Each number is 200 + 40 x the weight over its row's rms, rounded and kept within 0 to 999. Layers, rows and columns count from 0. The size before them is the row's rms in percent of the matrix's.

# up: layer 11 MLP up, 512x192, rms 0.119, rows 468-491, columns 96-191
# down: layer 11 MLP down (transposed), 512x192, rms 0.0423, rows 468-491, columns 96-191
# gate: layer 11 MLP gate, 512x192, rms 0.112, rows 469-492, columns 96-191
up468,102,243,275,104,192,137,207,170,268,209,285,169,218,224,201,249,149,213,149,238,239,222,169,253,183,205,193,209,220,261,134,183,171,151,236,238,189,231,191,200,208,180,215,217,206,183,207,150,194,147,260,134,176,212,195,275,198,216,176,157,176,155,227,268,174,221,205,234,222,210,254,236,226,259,196,222,137,244,166,202,211,99,128,202,138,197,204,195,191,189,167,207,134,182,199,160,189
down468,104,129,212,145,229,186,264,103,159,203,199,245,152,135,209,186,208,247,180,184,196,192,202,246,234,227,183,166,248,272,255,247,167,158,256,174,241,155,136,244,245,282,172,176,203,259,242,239,287,218,145,159,223,193,201,172,189,243,178,237,218,183,221,134,189,223,228,223,244,194,245,165,153,184,260,178,200,227,149,224,248,205,220,262,194,145,180,192,174,233,246,189,252,213,182,245,232
gate469,101,233,226,102,181,212,216,188,145,250,257,163,143,240,217,170,229,232,157,231,205,189,188,146,197,165,227,204,241,218,177,218,186,227,192,175,206,230,193,240,226,186,188,218,202,333,236,120,162,184,69,209,166,197,216,141,217,172,219,174,224,163,291,255,296,161,194,259,240,203,236,228,214,139,266,210,190,144,227,230,218,211,146,220,206,147,209,147,201,275,167,190,280,278,233,205,206
up469,103,181,135,196,214,209,187,217,204,208,156,220,178,206,197,137,241,130,205,173,158,212,221,217,228,191,186,163,235,145,195,267,118,220,187,180,211,234,216,174,194,101,269,139,200,215,215,160,250,217,165,213,255,229,210,172,88,123,224,195,142,233,196,153,185,265,236,251,228,173,268,231,158,216,182,194,244,146,197,275,200,258,131,228,218,219,123,184,82,139,232,200,218,171,265,221,228
down469,104,161,153,203,142,223,266,235,187,175,221,276,197,201,205,179,210,264,220,193,192,208,136,161,217,223,176,223,212,176,188,184,180,232,257,141,188,238,179,211,136,147,233,146,205,242,213,211,240,185,251,174,206,175,244,165,231,194,194,197,139,213,211,165,155,190,301,273,180,249,243,231,190,190,166,182,220,221,136,237,163,202,176,209,195,282,169,207,228,177,194,157,172,151,221,167,146
gate470,098,227,246,175,171,225,189,184,280,248,177,230,193,147,165,184,248,248,230,192,228,230,172,176,239,123,186,178,268,172,94,190,191,166,217,208,245,162,168,126,213,210,242,169,202,155,215,134,191,235,179,165,225,212,197,185,228,248,207,261,176,184,192,213,198,233,224,243,236,110,230,212,216,275,233,210,243,202,211,171,145,168,217,208,270,228,262,230,281,190,168,205,133,239,180,270,275
up470,101,198,228,228,272,187,174,168,224,186,173,221,119,232,255,148,163,279,154,219,217,194,124,226,259,186,192,137,253,132,186,236,114,231,244,202,271,227,251,193,144,168,253,189,170,222,131,180,234,224,208,227,214,224,206,160,249,188,222,167,229,231,186,232,267,266,131,176,162,160,187,255,221,269,204,159,192,195,186,194,193,232,214,215,259,228,202,196,210,265,140,197,188,149,254,249,255
down470,100,178,215,220,126,122,249,243,171,211,245,260,230,255,193,181,205,229,160,195,130,218,209,198,157,200,183,56,251,204,211,153,198,168,239,217,175,227,201,222,240,230,184,172,162,217,182,200,205,147,190,166,191,195,159,185,174,218,131,210,148,210,195,221,242,191,210,206,248,210,253,205,178,270,250,233,171,116,217,163,124,240,209,131,199,259,206,153,213,199,214,220,122,191,157,246,271
gate471,109,201,206,224,97,200,136,174,152,256,173,221,214,174,177,221,155,157,223,218,205,180,155,134,255,302,162,204,235,215,227,235,168,182,197,208,224,204,212,148,224,218,191,178,254,249,161,186,222,270,163,106,170,243,159,143,274,187,218,275,283,240,157,171,154,233,199,233,148,196,253,209,134,222,144,201,249,193,153,233,202,210,184,191,201,176,194,184,251,241,202,150,195,271,182,173,116
up471,106,194,164,251,183,179,217,216,123,220,197,204,244,212,261,263,194,185,145,249,211,206,217,217,237,176,239,134,238,216,175,254,155,212,272,184,156,254,132,125,234,190,164,161,219,209,212,132,250,276,245,189,214,152,137,195,225,249,140,190,288,157,141,148,92,278,189,174,190,171,164,174,147,242,190,205,252,218,293,188,250,181,193,222,211,251,123,204,283,218,245,244,189,166,163,170,210
down471,102,217,215,298,120,161,156,200,200,193,214,178,233,187,239,272,197,165,212,227,217,234,182,203,233,241,214,184,175,162,231,222,162,205,243,186,116,213,265,264,228,191,245,219,195,125,166,141,155,215,223,248,206,234,160,171,224,164,171,204,165,204,153,189,213,194,138,160,204,225,176,191,164,216,159,194,164,294,188,183,245,218,201,188,99,198,224,299,197,255,193,220,183,125,184,183,184
gate472,106,261,174,154,188,267,208,172,201,199,161,269,180,202,199,214,207,231,193,240,204,282,172,186,115,208,133,186,191,181,258,209,221,200,151,170,250,177,151,206,262,235,207,189,240,229,180,228,199,185,176,203,220,177,157,120,166,145,226,205,193,147,150,243,251,230,143,163,247,199,113,225,228,191,143,256,277,193,192,253,160,221,190,178,207,186,214,227,229,222,246,159,223,253,203,255,256
up472,106,253,232,231,185,186,143,213,183,178,188,224,227,197,157,237,205,225,239,221,87,181,239,208,179,241,196,168,180,128,265,236,251,198,249,221,273,229,166,230,224,240,145,172,192,202,264,221,203,240,217,259,150,227,144,215,227,138,236,266,258,212,241,171,164,216,119,219,218,194,194,188,231,147,284,156,217,229,162,256,240,197,192,232,191,130,207,118,182,162,212,155,135,184,191,164,180
down472,095,173,246,181,272,158,202,290,243,158,184,256,196,162,179,197,192,150,206,181,209,120,208,197,241,196,154,217,220,175,292,220,222,237,202,191,168,154,127,180,212,244,215,224,217,241,176,239,187,176,183,216,252,147,158,168,207,153,153,128,173,216,219,199,139,153,144,140,191,251,176,207,242,189,165,235,139,272,190,269,246,210,220,155,124,183,243,221,171,189,250,167,180,155,190,191,129
gate473,107,173,188,232,196,171,201,233,218,191,300,276,187,157,168,267,197,178,178,250,275,216,168,243,247,159,202,182,199,218,223,216,194,172,132,176,244,184,249,151,160,177,166,103,199,222,189,194,237,169,227,150,225,207,219,247,171,225,82,232,176,180,220,243,247,210,269,152,218,255,232,163,202,233,154,164,219,154,213,210,160,262,187,153,176,284,175,232,174,221,178,217,205,187,254,143,226
up473,108,228,170,205,231,240,159,161,217,221,219,220,210,213,254,176,265,206,243,212,237,148,155,247,245,219,159,205,217,229,208,204,231,171,193,169,124,197,148,179,185,234,186,209,187,191,160,182,235,243,216,228,87,138,171,251,217,240,176,178,226,220,162,204,232,240,170,185,138,288,177,177,209,238,194,208,216,195,227,208,211,213,198,255,181,206,183,187,222,208,178,177,218,108,180,252,116
down473,094,219,248,248,194,173,142,259,224,222,193,153,181,169,127,239,227,250,190,207,226,209,148,155,208,172,116,203,235,217,236,201,221,171,241,198,270,189,219,221,163,168,172,195,225,161,249,164,209,234,173,199,125,163,174,178,205,201,188,153,215,228,271,282,329,163,173,251,210,228,131,229,200,155,156,165,267,197,154,219,188,193,173,214,227,188,196,167,238,221,207,196,157,258,180,194,237
gate474,104,184,256,206,133,220,179,251,158,198,196,207,143,228,261,151,226,190,281,182,191,209,175,179,212,149,233,176,240,266,198,180,155,223,274,200,283,187,199,183,262,212,105,165,211,230,168,186,249,170,231,223,268,126,209,178,199,225,212,209,231,237,242,221,195,230,174,194,222,168,184,199,197,261,197,146,239,176,193,243,202,220,229,239,212,227,190,113,223,221,254,228,196,247,163,234,135
up474,109,184,177,266,235,265,185,217,176,235,211,236,217,214,239,201,192,196,259,167,195,177,171,212,152,153,251,181,191,242,230,146,267,223,209,146,167,174,251,181,180,188,254,191,151,173,222,211,265,168,143,189,249,220,152,146,201,203,225,218,239,292,176,227,153,236,224,128,164,227,210,156,167,245,274,190,153,169,272,185,177,170,214,120,227,207,216,219,163,136,235,180,150,212,279,157,244
down474,109,181,199,221,189,222,151,136,151,267,186,221,210,220,169,154,142,191,156,188,239,136,197,182,247,205,217,226,177,200,170,190,220,219,259,310,140,290,250,147,164,155,175,212,179,191,264,149,209,205,243,180,250,212,142,162,281,185,243,188,222,176,210,250,206,208,244,193,197,236,209,302,175,203,159,221,114,222,156,161,191,158,163,156,217,134,269,194,133,196,184,221,127,282,202,264,247
gate475,100,219,193,216,197,152,180,183,218,170,292,182,178,210,154,193,216,201,200,216,193,176,225,223,223,175,175,191,218,191,125,138,184,218,235,206,157,260,146,166,180,222,238,175,177,174,236,172,178,208,143,273,274,172,236,250,189,226,225,267,174,210,225,167,291,163,145,204,236,232,294,225,258,218,172,205,197,199,116,285,162,242,212,230,214,194,197,250,163,116,153,141,232,189,185,203,188
up475,101,123,185,281,162,176,289,195,232,210,242,159,237,171,264,162,196,170,169,270,213,196,203,175,276,253,245,246,173,117,186,179,198,231,190,200,249,147,160,250,264,202,272,281,189,263,241,152,157,208,190,258,230,215,159,135,178,150,210,160,240,231,218,133,201,229,151,252,130,193,185,258,197,119,245,187,149,221,159,165,204,151,242,193,189,271,164,138,183,180,176,271,179,186,147,174,150
down475,099,224,164,264,180,224,162,247,171,266,211,194,212,221,217,199,200,237,200,200,167,163,283,196,208,155,148,199,214,185,179,256,196,187,241,196,171,127,261,162,201,184,168,213,146,155,234,224,137,180,177,149,200,228,185,216,209,186,161,210,218,202,188,192,245,169,176,249,225,307,281,245,167,206,199,193,257,226,117,240,237,218,124,227,190,176,161,157,219,98,180,173,179,259,117,212,233
gate476,098,250,189,291,190,216,135,138,165,219,254,223,230,201,139,159,141,234,232,278,180,246,240,154,143,165,265,187,150,140,217,233,218,282,194,200,238,146,161,220,230,291,170,244,151,194,180,189,139,191,186,184,146,222,219,237,166,271,110,233,178,208,284,211,194,209,133,258,156,184,202,176,241,230,148,127,169,175,180,204,192,215,189,191,159,163,188,236,279,175,219,154,234,241,200,244,265
up476,095,198,206,198,154,152,136,138,182,120,196,278,234,126,224,255,267,217,168,238,198,273,260,202,208,200,217,217,192,226,161,181,238,231,217,141,156,215,195,167,259,236,173,276,233,226,204,170,200,196,182,177,200,219,176,255,170,192,153,242,196,202,159,154,271,243,214,227,241,151,204,203,198,213,163,169,255,277,166,210,172,192,277,138,180,188,107,199,170,160,239,253,134,252,221,223,204
down476,098,205,210,214,228,203,189,218,250,209,154,215,176,247,113,100,247,252,221,215,179,219,198,249,225,236,123,250,188,200,171,169,131,172,261,223,178,258,256,223,210,196,187,177,253,121,204,220,196,205,213,181,193,169,194,139,143,226,219,235,184,189,161,317,186,238,287,177,289,196,183,123,191,97,234,206,186,222,201,144,235,149,242,199,208,139,229,220,125,181,171,223,263,239,163,205,116
gate477,091,221,281,260,175,197,227,196,142,244,295,199,185,256,200,218,124,188,160,143,169,244,172,183,223,228,195,221,146,236,218,220,173,203,177,126,228,244,260,231,181,267,184,245,171,187,214,185,135,210,153,229,232,177,191,178,202,186,169,188,171,222,206,258,257,246,185,207,186,167,234,168,218,235,229,186,223,246,248,212,226,154,159,229,237,248,252,162,236,191,205,235,134,238,195,280,183
up477,093,212,185,219,177,296,155,235,283,294,186,261,292,213,260,165,203,226,261,237,254,126,225,234,225,141,161,196,135,177,244,192,216,287,209,175,160,188,141,175,229,170,186,232,288,213,210,216,178,252,201,160,201,156,188,178,176,208,165,129,154,226,139,226,268,247,239,152,245,166,186,186,185,127,264,200,262,194,155,192,160,148,251,225,185,266,177,219,214,223,155,218,117,191,178,244,172
down477,101,197,190,201,258,207,192,228,176,194,152,196,191,130,207,180,251,204,226,166,173,237,211,258,183,194,168,175,138,179,235,200,135,205,154,216,197,210,143,268,101,245,153,189,263,135,194,170,148,184,198,154,181,233,231,282,210,237,202,191,271,242,279,165,186,211,156,159,273,227,197,138,151,210,86,189,151,186,206,178,258,208,214,215,254,136,226,207,185,205,164,221,233,179,125,193,174
gate478,107,172,271,254,166,266,165,209,211,209,203,199,122,304,221,221,182,93,165,263,195,196,201,213,197,262,147,188,198,163,117,205,178,238,187,221,191,188,211,201,159,218,218,272,202,112,195,195,178,149,210,180,246,162,106,270,188,259,165,182,225,223,186,208,137,209,210,155,193,91,218,213,177,251,217,224,173,159,245,225,235,273,178,184,243,263,185,180,198,253,194,233,171,188,177,212,178
up478,105,187,257,200,110,212,221,194,261,223,236,227,151,157,145,182,219,215,182,219,231,272,236,248,215,167,297,232,251,235,212,225,227,182,211,261,230,151,197,137,205,178,196,258,206,195,212,220,152,178,247,211,215,232,195,240,171,93,223,140,235,224,186,239,178,134,153,216,166,235,208,249,174,152,249,227,204,153,226,243,192,156,218,224,246,147,214,175,256,198,185,202,278,263,199,271,191
down478,103,201,188,297,211,272,169,202,181,228,158,157,167,220,133,207,246,153,157,207,194,250,171,258,182,195,222,161,224,144,195,114,169,227,224,171,231,178,228,200,209,201,231,192,258,280,208,164,274,171,195,223,246,187,161,161,221,193,149,142,194,266,211,218,240,243,189,154,217,215,221,169,152,258,235,179,222,208,161,279,239,162,229,150,260,193,156,210,171,191,107,209,221,226,243,193,222
gate479,097,282,191,214,256,116,194,215,220,195,243,257,160,167,134,221,228,199,176,247,189,220,201,165,200,167,199,186,157,264,256,182,191,191,169,169,219,177,227,209,145,236,187,158,236,184,259,178,221,241,140,149,121,167,177,229,179,153,213,159,182,216,282,273,271,190,233,119,150,219,261,245,193,221,213,212,199,194,215,262,211,151,169,156,231,195,161,264,200,280,219,144,223,186,207,257,178
up479,101,236,261,209,214,211,221,192,227,236,224,176,207,174,213,206,215,101,143,247,197,246,181,242,206,165,182,160,241,141,258,186,200,201,288,221,144,192,223,145,224,214,198,202,152,192,237,198,119,234,222,195,214,198,242,207,193,214,206,199,101,230,225,136,147,199,216,224,221,225,178,234,149,225,211,201,176,191,213,217,262,171,217,230,161,118,192,181,229,256,201,225,148,246,168,267,185
down479,102,164,184,226,274,196,247,254,218,195,219,191,237,189,217,92,178,139,159,212,231,219,177,190,154,192,163,249,190,197,227,208,200,140,216,209,218,153,141,188,159,176,199,221,251,260,212,182,245,252,241,205,224,252,221,203,247,236,222,173,158,205,148,202,143,210,260,211,145,165,169,220,167,232,252,171,205,213,181,239,172,182,190,173,158,177,225,148,197,233,193,265,142,120,217,231,182
gate480,088,250,260,156,132,210,269,233,202,235,303,345,217,163,165,171,245,202,206,298,173,245,170,172,226,260,166,256,225,231,175,181,214,195,215,204,193,211,189,186,181,149,190,154,249,208,197,202,249,182,182,153,199,172,225,175,202,193,140,262,154,235,163,173,289,132,182,166,227,175,195,203,232,158,226,120,261,199,230,183,239,186,187,214,129,216,151,256,216,229,245,176,195,222,315,192,241
up480,091,130,208,185,203,205,212,236,300,185,237,161,141,240,264,114,242,262,213,193,224,192,226,237,165,156,247,178,160,215,201,245,180,177,224,252,180,104,233,156,240,225,229,201,181,177,215,188,231,117,161,212,184,209,138,150,216,220,175,296,208,208,248,297,112,180,179,198,197,226,180,208,242,211,182,171,238,209,209,206,215,186,208,226,145,149,211,223,198,273,184,209,182,201,113,186,124
down480,100,266,209,138,162,221,274,199,132,194,235,199,267,189,218,193,251,169,243,240,150,205,210,248,218,144,121,178,154,120,252,196,222,147,150,174,216,164,240,126,183,219,183,230,270,230,223,275,219,174,164,205,220,234,164,246,150,235,171,140,171,173,121,220,185,204,230,245,145,120,157,187,220,181,205,212,234,166,212,200,154,248,208,157,250,217,187,173,222,192,200,171,217,194,245,214,200
gate481,094,131,204,204,177,206,241,197,209,154,203,218,223,187,122,168,219,199,224,154,255,205,170,173,170,221,162,256,195,200,179,199,217,203,210,226,201,242,263,215,165,189,228,157,136,165,203,219,271,240,183,232,223,146,155,294,162,133,161,186,197,149,192,126,111,247,241,221,189,201,140,223,177,262,214,211,186,239,168,219,115,179,206,161,152,227,225,166,183,242,232,324,171,247,167,218,186
up481,100,231,291,143,214,130,170,206,153,234,260,163,170,147,179,254,160,174,229,225,193,177,114,227,234,226,243,181,210,176,258,222,276,108,198,200,266,153,249,184,192,185,276,184,234,207,235,171,180,189,195,229,182,239,173,189,173,226,197,192,210,239,190,277,247,192,247,258,184,228,165,147,224,187,211,142,115,209,132,193,214,222,223,207,242,278,238,115,182,175,167,168,279,166,235,164,158
down481,095,230,180,193,199,195,176,143,118,164,171,181,176,189,207,165,218,200,133,198,213,196,219,138,235,259,178,223,106,214,180,217,186,188,230,158,194,202,190,205,191,198,190,236,222,245,190,143,150,201,209,212,253,224,191,154,160,195,167,178,277,208,156,222,179,199,162,173,172,271,173,211,150,192,198,157,197,229,250,186,202,167,230,216,137,250,264,212,171,197,309,184,233,227,177,146,204
gate482,102,186,136,172,241,161,169,127,160,143,231,150,251,228,190,187,208,167,150,177,213,287,250,259,210,110,225,224,182,211,193,86,185,238,180,195,188,155,302,259,200,250,206,166,205,237,196,172,156,163,193,248,230,199,209,187,201,234,176,215,157,152,201,208,133,196,109,225,217,195,219,254,270,225,240,231,187,249,141,166,196,202,142,190,247,220,144,90,206,227,255,190,162,246,220,219,170
up482,104,259,168,179,204,182,250,160,209,220,199,270,192,175,110,206,195,238,181,186,136,244,255,206,171,229,150,128,290,213,256,204,212,122,147,192,243,202,217,172,201,215,213,216,140,133,266,207,159,191,216,163,237,204,177,143,226,158,214,216,181,235,196,211,189,221,267,167,203,144,180,197,188,219,222,280,213,272,224,263,199,196,232,200,187,136,244,130,196,185,222,160,261,249,309,238,261
down482,099,180,205,126,224,261,244,225,215,167,184,135,234,202,194,154,266,215,255,223,204,197,197,197,198,243,177,237,134,162,204,197,229,169,181,194,226,135,237,167,213,222,283,164,148,219,259,177,273,132,225,184,232,225,232,166,133,250,179,150,172,270,159,120,205,167,149,198,239,103,222,101,192,162,232,244,235,210,219,199,214,216,195,144,247,174,191,139,233,235,258,255,152,223,109,241,289
gate483,103,190,229,194,278,177,118,233,269,267,156,156,126,164,171,140,126,177,168,214,159,220,141,205,195,209,235,228,213,156,227,296,174,213,138,151,243,207,229,181,272,192,218,232,166,164,189,161,212,153,125,201,155,150,182,202,186,187,155,195,159,224,156,228,235,218,205,207,226,236,185,205,237,115,242,159,231,194,205,162,146,189,162,157,214,158,200,226,204,175,245,218,199,207,210,217,235
up483,103,213,213,231,227,220,233,212,177,217,145,177,185,179,220,245,132,218,221,152,256,130,183,202,210,228,162,168,209,170,217,207,226,230,199,212,237,171,163,183,216,260,183,223,205,204,166,252,140,210,167,168,199,196,144,204,160,205,154,220,164,229,165,187,284,173,242,78,106,151,117,170,159,244,336,216,192,119,216,206,142,172,222,201,144,186,191,202,146,231,170,173,166,190,174,186,233
down483,104,204,140,184,180,208,191,143,195,160,255,244,223,222,148,235,242,147,280,194,186,244,228,215,153,210,190,235,171,252,163,229,232,190,311,181,155,156,200,236,211,162,182,160,205,119,245,233,217,176,207,172,269,249,165,180,200,227,209,213,137,243,211,205,211,177,210,138,233,176,215,215,200,181,244,152,270,182,197,217,196,232,224,228,201,232,213,132,230,190,163,272,266,175,183,190,192
gate484,100,289,160,243,188,236,252,204,145,178,156,220,140,269,178,185,199,231,212,166,179,158,253,205,243,219,159,268,254,153,264,139,173,252,254,148,189,199,164,262,140,178,126,210,255,112,230,181,123,187,237,203,140,136,173,153,224,248,173,278,231,166,159,158,167,189,226,166,151,277,177,221,219,174,158,188,210,187,152,234,266,169,147,228,212,219,178,135,165,132,151,156,162,226,170,157,132
up484,098,182,222,201,223,236,165,93,245,201,207,193,170,202,199,289,180,169,165,142,180,140,197,216,192,215,96,222,263,244,260,167,202,253,156,173,214,203,193,178,165,135,128,144,220,153,210,179,234,184,225,293,129,213,286,212,200,190,214,205,152,246,129,156,176,263,270,253,192,213,237,253,178,264,142,229,188,218,225,243,199,190,207,157,154,176,167,182,224,126,186,196,94,247,138,194,191
down484,096,162,202,160,246,199,220,183,110,211,202,214,215,190,179,171,169,160,219,202,248,271,193,178,258,157,175,236,209,176,225,180,234,168,230,218,197,333,217,187,172,202,205,200,159,268,197,197,126,144,218,153,277,208,171,208,186,178,190,105,236,211,195,213,206,201,174,181,145,179,151,173,261,251,148,146,161,176,205,222,159,258,231,154,236,162,207,130,165,241,221,166,130,212,195,245,138
gate485,094,186,167,177,255,205,200,161,243,195,205,173,216,154,169,239,172,196,242,132,246,197,189,222,180,184,222,194,147,211,278,193,178,136,136,178,171,245,139,196,120,184,172,193,215,255,207,189,237,301,171,173,211,177,144,123,187,231,179,172,219,237,204,135,205,134,226,192,239,209,216,112,173,301,109,193,231,182,263,180,137,220,205,131,217,193,181,165,193,234,215,205,291,263,169,235,183
up485,100,263,211,112,185,263,183,165,198,210,243,247,269,167,129,158,269,174,196,162,163,207,179,222,185,219,204,168,188,257,205,222,233,180,259,202,221,153,220,236,122,194,170,221,210,144,247,170,239,216,106,217,158,216,181,202,151,184,177,203,246,210,219,234,145,233,180,176,252,231,220,154,208,211,138,222,113,260,267,185,238,218,190,142,242,185,178,279,225,278,147,202,285,178,225,217,313
down485,098,168,167,175,215,178,124,196,166,236,186,232,200,146,142,270,153,226,141,210,204,237,261,187,183,224,192,298,241,220,163,212,202,212,257,197,250,171,257,218,183,220,211,230,235,142,260,136,217,194,205,106,189,285,248,192,121,229,180,207,169,178,191,190,168,220,183,166,240,179,216,174,208,153,219,178,159,299,288,155,188,191,249,133,145,213,232,207,227,275,146,198,216,196,181,212,257
gate486,107,231,168,158,179,165,208,147,225,166,215,210,149,268,251,150,247,191,229,190,207,189,216,209,189,198,184,241,133,146,251,201,213,233,171,202,196,221,219,176,229,197,187,205,201,226,154,130,203,279,233,145,169,151,242,174,249,107,229,208,243,175,193,153,156,178,147,221,254,256,250,213,198,258,175,195,210,173,202,131,203,124,160,296,257,185,171,213,166,125,134,255,234,284,187,220,165
up486,109,197,195,185,153,205,188,174,196,277,214,187,87,245,214,193,212,277,198,210,124,224,225,191,170,201,175,274,185,100,197,179,162,234,157,138,210,202,187,239,206,263,165,191,117,211,117,240,203,265,221,206,184,197,205,227,253,283,100,207,210,149,215,223,198,151,200,245,159,244,209,254,178,197,187,256,204,107,137,185,210,261,193,266,135,156,203,161,202,194,124,178,185,185,223,215,220
down486,101,249,204,190,158,140,146,166,216,276,182,204,237,170,166,194,186,143,192,229,229,111,184,188,242,128,195,210,197,218,227,200,220,185,220,235,196,259,202,206,216,195,235,249,198,238,123,220,194,149,249,173,223,208,205,158,146,155,159,143,238,158,187,177,212,223,225,237,266,244,188,119,223,206,233,257,202,202,271,167,222,145,159,281,216,177,205,259,115,180,205,242,181,156,201,187,216
gate487,103,203,160,190,132,220,229,192,219,275,238,208,159,274,177,210,158,179,216,241,241,202,202,161,171,252,224,168,259,246,219,180,208,174,170,174,258,183,202,235,265,239,145,231,197,165,244,165,207,245,221,164,170,176,251,247,206,201,237,238,212,181,287,214,261,202,231,197,193,173,179,136,136,219,232,228,162,130,166,246,276,273,191,251,169,166,221,256,140,242,276,192,176,238,211,211,233
up487,104,172,225,208,296,230,191,123,186,171,212,206,237,247,228,238,190,208,150,133,174,219,219,207,174,192,193,203,164,153,137,195,242,203,186,218,196,186,186,232,176,192,220,193,157,193,161,165,209,159,130,149,150,205,207,213,263,243,261,178,253,187,280,168,176,310,230,217,222,207,293,203,169,188,175,278,117,180,244,187,206,215,207,178,211,186,191,226,237,145,208,252,188,167,181,232,236
down487,093,182,149,295,166,172,148,166,182,198,182,176,188,164,190,222,205,216,254,188,188,305,174,168,144,193,257,129,170,219,211,193,182,244,223,199,130,229,172,186,305,217,167,220,194,229,205,147,210,138,174,264,192,242,206,236,213,204,243,198,216,196,197,150,236,179,196,226,134,155,178,258,231,263,223,181,138,189,201,246,174,161,219,234,236,247,186,255,181,232,217,242,196,210,235,149,146
gate488,097,208,253,193,186,224,156,188,233,190,234,110,155,176,163,125,193,225,202,208,230,185,208,221,176,145,204,124,164,159,225,265,125,185,271,205,272,204,220,199,234,242,159,142,152,182,156,202,172,271,266,186,214,122,231,252,237,208,221,175,220,279,193,257,166,102,180,177,262,211,269,176,141,137,156,213,170,203,191,193,134,171,227,160,208,228,258,187,189,270,154,185,178,247,189,260,169
up488,096,230,215,294,157,218,153,240,168,201,113,190,181,212,183,272,189,164,204,211,233,268,185,239,174,188,124,219,173,190,256,141,179,225,119,209,222,233,185,160,201,217,216,177,204,187,149,200,211,130,260,302,158,231,242,250,188,328,193,209,246,191,245,152,181,181,205,261,204,256,127,252,225,207,190,215,182,218,186,195,228,127,180,264,97,243,160,244,191,148,218,221,201,222,215,284,237
down488,098,272,160,201,263,156,262,147,184,239,195,212,244,184,215,240,250,191,202,212,165,150,236,177,234,228,257,214,197,202,242,131,260,272,195,161,181,163,215,216,142,176,196,197,202,308,249,233,198,267,274,141,139,97,216,272,198,249,180,196,223,201,272,225,193,265,223,202,233,226,230,210,211,276,184,219,178,223,159,189,181,139,201,140,112,221,171,195,229,259,231,126,247,165,238,156,208
gate489,100,121,196,192,183,243,191,210,255,186,273,237,192,230,172,197,195,153,146,223,212,220,209,98,252,233,203,199,266,212,156,227,222,176,216,265,206,163,191,211,141,147,163,212,202,172,257,196,173,209,243,137,205,194,127,159,251,223,199,246,174,200,197,190,183,195,155,280,194,201,219,198,163,232,170,171,219,215,206,172,192,293,207,238,115,230,189,237,201,237,234,140,263,192,184,197,140
up489,100,132,217,210,160,237,227,161,310,209,126,232,230,193,173,237,172,218,212,222,196,239,215,169,264,213,219,216,192,209,163,102,238,132,200,192,204,228,135,184,76,254,208,242,203,248,195,224,136,225,179,180,230,201,196,244,233,250,219,202,161,97,139,166,98,175,219,202,162,240,135,232,194,194,209,214,259,157,237,251,251,186,215,182,238,184,172,230,231,186,241,247,109,264,251,220,177
down489,094,200,177,188,157,221,199,273,166,181,191,183,208,208,189,262,197,242,239,169,221,249,226,230,162,152,119,164,195,197,249,204,174,260,83,306,172,163,254,234,202,232,203,195,215,241,240,193,197,286,167,170,132,173,266,244,213,182,204,110,287,112,248,219,216,232,139,181,215,274,210,233,201,176,216,207,152,241,267,156,232,234,191,174,220,209,297,191,201,208,211,227,163,178,177,218,189
gate490,098,221,263,144,220,191,244,251,162,189,193,193,245,154,250,230,176,173,195,215,267,188,220,237,208,238,155,164,275,169,300,223,255,186,205,225,160,189,142,179,200,161,234,199,218,225,198,193,204,178,251,202,205,139,192,213,157,233,183,177,204,239,132,246,182,185,212,166,176,135,215,201,197,197,219,197,179,214,207,222,235,194,160,181,157,243,197,95,189,125,174,230,86,263,214,237,171
up490,105,103,218,267,181,228,178,214,262,164,184,236,214,202,206,180,118,214,277,202,196,224,162,240,209,212,171,194,240,204,214,191,156,215,144,205,97,205,161,192,221,212,182,241,249,249,220,161,205,224,297,85,196,157,209,153,262,170,196,208,145,197,172,156,163,179,245,184,216,231,215,196,200,200,152,240,253,222,229,194,215,159,275,174,196,203,266,158,174,118,145,229,162,118,227,272,182
down490,103,140,172,197,267,238,203,309,247,161,218,195,146,252,236,264,182,211,258,268,231,228,176,201,166,209,223,190,137,212,177,101,203,255,176,138,235,186,214,304,131,194,161,202,152,200,202,212,150,192,220,203,146,274,210,186,243,270,212,192,163,195,145,195,185,195,190,186,259,260,242,125,189,183,198,200,218,212,240,178,218,203,252,222,183,225,182,198,215,173,268,170,151,226,189,132,182
gate491,103,226,189,213,140,275,193,137,157,249,229,92,264,153,201,231,230,269,207,178,233,214,134,172,218,209,280,202,228,235,189,275,177,213,208,177,162,244,253,261,214,218,207,150,185,137,201,196,222,223,137,198,158,168,207,237,201,176,217,181,262,254,161,203,209,124,194,169,133,169,219,173,154,274,251,193,156,162,219,190,194,249,197,282,184,208,181,201,193,229,195,206,206,177,213,192,194
up491,097,185,179,191,136,177,131,242,192,262,165,178,117,199,169,201,185,188,215,196,188,172,147,220,297,218,210,230,239,206,247,238,204,127,266,188,211,198,171,158,134,227,272,245,292,146,282,182,177,228,211,194,177,246,147,257,211,197,159,220,226,90,209,264,210,157,154,175,219,199,219,189,228,164,142,180,194,154,250,255,200,224,231,272,246,207,163,196,229,214,226,198,261,226,162,198,147
down491,102,157,233,164,226,197,162,182,219,205,269,230,221,216,178,229,259,206,212,169,193,193,202,167,229,200,170,174,157,162,224,266,253,200,217,184,174,265,218,215,237,220,193,254,112,221,141,245,230,200,313,167,235,102,176,222,159,217,106,137,244,246,176,177,158,171,272,217,216,173,158,201,187,174,178,222,199,256,166,198,183,180,205,229,120,279,266,145,239,257,167,288,208,199,186,246,168
gate492,104,269,180,262,224,236,217,174,156,120,190,110,222,167,202,193,226,232,164,202,146,152,154,165,140,156,157,218,261,232,176,198,185,246,205,204,197,193,217,272,188,196,241,256,216,252,182,148,213,171,280,204,230,230,194,253,182,146,189,243,259,255,204,214,255,144,244,177,239,263,169,207,206,214,204,200,243,178,153,137,214,174,167,223,183,188,254,147,209,177,221,124,216,215,180,253,197